Each number is 500 + 40 x the weight over its row's rms, rounded and kept within 0 to 999. Layers, rows and columns count from 0. Numbers have three digits each. The size before them is the row's rms in percent of the matrix's.

# layer 22 attention output, 384x384, rms 0.071, rows 0-131, columns 0-47
083:518524596555513447540483526510477488439514503585378456425573470411490501447494543530435447355403505450487536635491426508477651561550598393422494
088:473504490540536482489420443475571479535466448447543501560565469550565505495525490491511539482454429505547415476465507472460448507492492531470534
088:516464511472464464457470473549511504430475513547464489468510501496446553493515443518472478528462415481485542509463457449535541551558499445470530
091:467514599507522478465536472453488474477520482547492564493472457536478525447537557479521515474490516469524456546543538505509549493515455481449489
078:512433539472558428431546559471524474450546535523536565504451509473493511569382507486521471600433452469464440524447487446555550502504519518473551
067:475503557493534442503526501547465481510524554517516534508507517507552463497419501520486470544448465499469511519458471504510491492467482481512540
071:497516543451419535461532531571399453452478496488535463571421486509456503472540504533511501479525558512536547533496530590556468479464549563468469
077:520529541559429502487456474417462533553487497508486473523518456464447535496540554567500471525422517445484491518513525494510518479505509530446526
082:462499555477499439499572525519525460487499492516534464472519486510546516546466501470528486493469404496491509443420487467469531519503519507562564
091:442522661515529511457493518477438450434519501496471528442500496490394542472509543490489499495513517460578511540515458478516572503539562500452447
084:505518471547571438487431506485539582458507495458525537505554519496542529498487566550496468523394386471434433475553557469492512529526473496512536
063:566548500559486534502443541497422528489509512445500424526519469450487501495488525548539544494529547508500547567548521594405531520494547460468521
093:511568501536472452457490490465471513502515485475528474507439479509506584534462497564439433489520543539457477529464497513495537501494505446446507
092:554519509487483505509519429549512476470427536512559489504515536484432484503513512535495510432478490447466580461517487441528427501505576527497489
106:521500573471505526427546495452476430484481490489487506481512512520477509520624471515515520436492518475509458482547489505436484536471512536474541
098:571438495492519548508442507507507505544533526480476503476513457474470525557489485519472490521481490471566540526479429552554525500477442472487538
103:483533419493485447504498549527499513489540530496506561475443504510443505515462437469506486486515527517500589473499484508527531538468465435512466
103:453500539525494518540559465471482464502467510502542475502495478543495479464501420518485459536519468542417484516512493453503509410543586522528477
103:479436527502509508493497547396474467518599495484501543517487473470439548532559541490552512526518577514510494540546477452518437477537501586483526
100:494436535492607516460494502500488429426516527489526483538465454470436506480526490491526554489461590497543592507537452487544520467479563507490539
103:506437459507448463491462509516498510525590524501491504454509494513488532475521523502517517497540521541490566489495501556517533481501505509550474
094:472518466539499467509563486510503537498496462537520410558455471470511515461512500541449474496441530485498508530467523475467522536512498466520544
090:494519536532481456538496538508468499475515542469532485447501536464518546509490493476523527535490498499547520473477540478508521511534498533499485
090:555520481489562523488572506529516540518476480501525443555495510483491531457505514601504481476490452563491446574493481541485529487474553511474565
096:514504596562525425484515538534484447543579496538459516479441487552487503443545489463491476486491484529524449512430546441491579443489482466427423
119:453527486497540526536575484498507534463485479519462521508527473550512463513482507473470432462521498596456513514501505488547482562433439510492560
103:487429481499508544476536511435530509416535489511504526450522464498495445560482518558511512498496487457498426546533528552531488499441517513544446
098:475474518423508525491476500561497471534518561499536511491474536517437491517468503498523521510529609526525552585539450429540432477507545429507529
092:489530516501507499431462504489504487496490497528423499477537456481501507529472484497466539513510479501449468519471478519487548510481478473459470
102:485497499545564510498495499522484455553503488443541430555490551509510532556506403524515452535469499549507515491485436478486525438511543495465552
092:500451559481479495439522493481527474483534586441554483441446508534516459527493501472522522566598565528486541437490513492489474459497503496552491
100:507445543537437488521528500481480508441481487472504476447513518480508523484520502496479554516487540491547513533463481495474506518534513520467422
100:518479574553422504505521518504487458502533515502529492473450547507463526467523504472528466430447501477533413474449531498515523522515535481487466
104:502441576449480533408516493472482456449528559506526501444483510538473392525484455500530537547577498532502474503485477510549524505475499480541492
093:492410456500543475530461487496536543463513552499478619487503487491524513447513570540544485502459539493453446488535484593437476518491456530524579
110:517508468444484443491469499505485568543518545497527502521481441514536467514539493469520508478535532487408569506533536515511472465473460467533556
097:491483454524537464515584512502486452463532508485507532540491498510482478502497513451522492485533471492598533469502513503485502479509513455521515
099:498499506555491493463472451523494494539472479493517483555514466511544514442474500572509528427446559444434522539457450550505497419482581493468551
099:549408481444464506485527569523537504402536500493534465492477544470388514501582544495525523554555529517573533510447462497490466541548498466585570
102:522482489517551485454466474490498499498483503520488515486494512514473518508509509510504499521497543447439515499501519573484511462453526495443458
096:492534476624489556458480434571485438507464472510476507467540544521509608546481535483540490495542431527567435474413448513504479471493504422511464
095:464482532453518538498524505521525513487428534531513493538508458495542466483456457479505547497479447491527494499486483457539509510501496508516550
093:506458473544512549427471519443463518398486517461489464567495522492521599513457534522568513575507527487514461506477542487453527498500491491476468
107:490496539445502473518506499518502547510518519559491532474486500520486504473475509515499506564522525471423520509518520479511513450472486470516497
101:433523554490554438494571497529561522472490466509499498501517523505504517549541491545454510553480447503518499465466491483493461490500507562584483
108:572525486525436495534483576480465494484528468504478422436448496451477575479439483514410456503498515527515464529417470550538552511508490472482482
094:599459535526529563461450487470447478482492493470475410522496530460472482517443542549497438502448475455451547499509542516473511470457544498498510
095:517430459516560432521611588488513491554515509466535457530452507544508512535538525481537498498508488570525468455497573490506528437486527540542485
102:487554478490547537536571472507498449538474415544469515530513455532506478510512467506455528470469495537493567504529457515500522487496520569433537
110:443563569543503463491465464491538548509399420513458421550570475499493537498505513607448496517483482490475440582427483470502497500489495546476525
087:505453494534499525480524528466508474479523507504480589463521531505519515465482528441517521528519437540555407486473473546521483548473475513450506
098:548476539514510507527522555510532498528499519545538541463457538507482388545472431486504480482510542460482536488519536521529511486495482542457534
104:560501507510463521462446460531495471513457484540469507522532515511568447520492508487488535437448432450530400467527565576540485508472447498532453
100:443547453502523505501495466525543566547480506537461601514544465548512551478466574512510515520578497543469478519501452570511478487485434505566512
099:517471535436504454364459469504475484504512553493535523477547547492525441484553487470498522496479492467499566439541535426509526479468520475573490
102:496453565425571502471588498462464466484519511493489570527509479467504460443523525483466520493483495513529550477451484504529451538442502518418581
089:488529450535467498545459496564511537459487521472522488444507576472536495458507581467521462497530542522553506420483521490493489549536493440485506
099:437507445577530525515499496548531475455481445504524511577495534558486528527507493557528533543478473527532464523523467465511506501502487486520483
102:468498514561455460468426503465468497528504534492465485477513453478545556510505465498518476607512503525534469504514536582519600497511477443454441
097:551419426534417480518508506562500511520611506507486491501473499492479535459525556512532408487500537551431455504450471571564518500505512518526540
104:454545600534538579451573443487543482478438518486485570428536498568508444479510481517510571504539499496485517459517482529445507539471501586536475
101:528456523488528533397486446476521453443479541488487493441541478457517494453474577521520555458477482443488514510516420556505521490475540485521489
099:569460539466495545504601515533492459436485561518506462540499476480556472548447460518521486459497495478552466501444518565550521549421535488493602
098:514463477499489390520494494470473492528483478485513521537519505465498509514509474503465501480482508439541488533470453486501505499499538460432453
095:493491464553480475480545503498498494450485455470470416535529587488440521501555475563472499565492461526510492485478548496504551521515462489550484
094:470561597551538511534555466500495471492491403481471515516536566495473547457538552527461488546535504471573544538419462480499528510537563583491486
095:462499505472510477473578513574467554451457478479451484550546538484490531415520478566462484475473501489472509489472420505471531482500526538523510
105:500551561570488411525525489442537547519505500539505439579460498549558554469521504508433430527470561552543491520451511508430550554508477486382530
098:478528510454568474525554489474520504525481533460464550501499483488446527480479526595434481525545519510432496583511438500533443478492502485482507
094:491552407454444441508448482612492565475448536507515482506514592523461433494528481478480459412495501496516541454516537505449473530512459425527508
095:410496560520552482577535489509516490448551513515515532529495563530528464520448464521513495507476489576549498551470467435508517508496499453515529
103:465504479535518482450515477470559558451444455526450478453488455474567533508445526528443493503505455476451454486463544527491559483488494525476482
097:514495474576493458530547452416477535535414415536462437458537451481482455443471480631482494484450556462420476540481460533539483485479535527487520
096:503506542569531541485514443489497456510508483552510529566501422489500519592504514497560515480499502483507514454522518543522525499466520544435588
102:508472543510507447496556536439478469494532471495490512492483525498508492468519501489478488483486479473574528443460438533511569514477496516507468
099:495536523454497523460519447472467484545435577519532517547487427499541474433491496498485485531501481423494462505443513561534468479466534555473590
096:501534474568484483544475525525461476502517520526533593541465528498515511430508581503528442475431533437466548466541505514497508502514547556437484
088:447489551445547481428540484480456508531510534506472513531529499484557485502482551464510490515503512495515502523470523536496521478455496522528547
094:524485463561565479615601549479509472466501495513491524493484478439500481536523536535526519524493513447533540469472536498503534450549599536484466
096:467553470530471557458511511511544444515520487498504552434594470532481504535549458434527493450491463522503496455479433504481466537513525452559454
106:487522508525439515468463497496491484501549478545515552458495505524475448475542533434523469457541479457504497430523512547471519532497493445507498
095:467473513449530553507474505542477474457475533459518558518522498417533458574461495483519545470488476449555495502597526442484420495477501398536471
105:580459456495483465592470544477456470487505468499514420554455490477506511478525483485523484485502504469514470501428507483510514515604542514470553
102:501496538458507537488525483550490458429454535551477494558502524472482476531485473520503473498475476453511541563547506396490483503539550501496439
107:506541527475465474503469532517526445570565497467459495486479531567556537524564545461466484448535593538481551513503495533512542545482461523478473
109:537449498494507537483507536490399481518520534447562432550476565473480542493517464492505504511475531547505528448565522464588498494484509516504514
093:482507499519445502519552493541490474566477530500481486504489528537485504472506460474519526422480534545499631504560498470527501470469503521452463
101:517524513464533451516537527490516471574496512470555473475531439494537453495568478460490539439483460512507540464554563478534519490497515496489518
102:484501548509535506608494531531540452467526471508523489548478534498499480543542462473515467504511529472632503524459464414480457562553493462482530
100:511554481557451451548485501485481511513574503516550494487429469485540509502538482415469463458519602579526535513473483526545520553548498438470526
099:524490443508545439589512545448448500507509510444563428539489476449518542464496472524491479514472498542493506455490498416542544509523522491487514
097:500525466509573441602547580454556512480512430483534428515486496553477509509534404481472501459473508547527530510488530420473544479538513499474499
094:499492456452458540564555505511518502545503526548440542467572502510513487473485549484535455530523476513472484514510494541524518488429462482502518
091:531485490557494519543526490510479494501469462513494478502537552467493501499480561497502494448460501468477515467539469511522500532444512513466534
110:552488444416437481427391430536499507515486583486508597474492479502510411471460525381523505518512555449425570436529522566538469528518501498512483
098:451534475448493534431490481485514471520495524548493597485524460503494420479481478497482529515493441478425498467559480497525526470473474479502487
084:468559502549483475447460415516441480482460477502453459525542488538575469456543427451517538456570507555582553473458513513442517494476442441528471
110:490522550479579458465508482447477504481507551515549536512424560587432468481535425450509500625630580524574496537452462484497547479536519517458478
101:468533481485559471513491468544525490477509532527471524533519489488538514449474484498508475481539511543486524563527478455448471515511532465479526
101:559488486513522469476549544523557478460590513491492511476446454511555537530494531425490510414539491590589504483432470570497512561510498433515479
099:495518524466497537460530482504515481466510513491536548480507531514532443525519510487470444436480477501495451416485515528514477588514525508556546
095:533555493531457492482560519497497507556536506430528460487460495561500515471539502454467461460571531583540490498499530479464471477545475520470497
101:520435458483479522499519570579491497515591543489547503487485489506450507534461501442556439560462489510534502475474580430540510468567520497518511
107:479464508490460583447543448504488478460494484457528522439513504485503440592467505486538571512538434496444423486533502503481478483381507430568456
098:438479536506472519466465471550530463517486533513500497522526488556514463512508500479518513494526494536517509497498461498495499516479415468576531
093:480529465519540490448485463570489543574448505514495479533508531514470496532510467590464517478481550426452476559518534506522470483452522446504538
088:555485562505454555512394506548523528466517523495530526480503601513485448528519493512497457473473517460449455485473537486517438516476539502498527
096:509501471451514530464454486549500482485527552529478556525516465522449452562452456528507513527496507493509559486489505505488476523508473492528570
101:486566529487478478526551472523575565501460446532526483509518496535562480482468502531486493517503412519508440477480546451448456514467429495564569
112:502497425456536499449428497580494541489489559504454533519546477500491453586441439488541563488520556500423562482540465516524469495409466497476500
103:416536525472515514468529462545582523518444540537480498475518487543588485477509447543482517486496506523487509509552451496443486517475470436572514
097:463455488524488524499376552480505476431500485481455466464558488469478512551524475492517547474429465458501531498529527518491494540474455501436463
095:516489470526451416559501492498496495520511475581464507489508414495554537433550564424504539461448549476493468462525521539535486504486477526403520
095:531473506535505552461449474519385437512497474495551448528426513491483542520501478494510539455505598494495463462561510516560502485464524437486497
105:462516537470506605422533506469536488450533528456526585479484541548491486475516582489517530521488547502490505448505460502498459504476522552529522
103:505528377565478471556487579512467566489534463457465458483508538450483563498537521477509520447442551539421563491547486391515548518496501496422412
102:473498526460479471469454520465544492496516523482563560425463504507524502522492449442504506546550487520536415494494518556523472522516508521513484
094:544485457497485454552534559539561573540433488483501462567504473457510463478515513530443488454416465479548470574521558466512485542521464462487561
098:484515516418491619441485454540535505492458552513538541429530535535576479417413498525498511476477487496483459536519499513531464486477537561487551
110:504497495524518526556539481507551470436457420514505494506561451467511488518489491534506526491503377502529470493484497459539483514539524496548483
099:441497533503554516525515547432458475497498458477563471513442535501431589502606517529552493494535597529463489522533501473492532507567517495501536
103:496521500533505457496516503529485537468475480548553447535428486582488491507534452548465422470514489510433471415467580538437511444446496438489507
109:483516509568555537544491481458517522558499504507489491479465465489418501585455527549501490551500561486463473538512525521490517523459432480345512
095:469499484507440445553528544556514500520578507497515593499518499525565484434505532450536513557516428492479490463512537577495487464507493528567499
091:469540598512536528472518557518474514453471509411517465510521509504460454548510449497479492537529527481577541521499502467469544502528456520502542
100:495470510494497449482506523484490462473543537523544486484474496514550504514516460467489519514534490506572370528473547566492551486460498449481532
100:469533544488523468499477549475564508542526551492488535463459503501503507476492498454443497559551582525496500441536483470521489547537426481477447
101:581435426542539474564501543537440530505503487508475404515467456453481547473531535530507517434499494504484531516494531462492508492547518501425490
094:513459473463535528513516533485501442464578554461560521489466478492515461518488447444560526493539548590532595457497471490472537491502512472461524
099:510608505505535591550540504505565478483479462486502490509526477479464478523520478522506505536471491488494539501572493497478463501522492529416500
090:480472554526534505527523523453498486603524522513529457524470464472474520480546475499549477529503594522490453529521490547496531465481464558437541
101:482486457502533490441460462440475524549523544519473533502525469482597468456437555491479509461448585461492428522529518595539540535450455480460499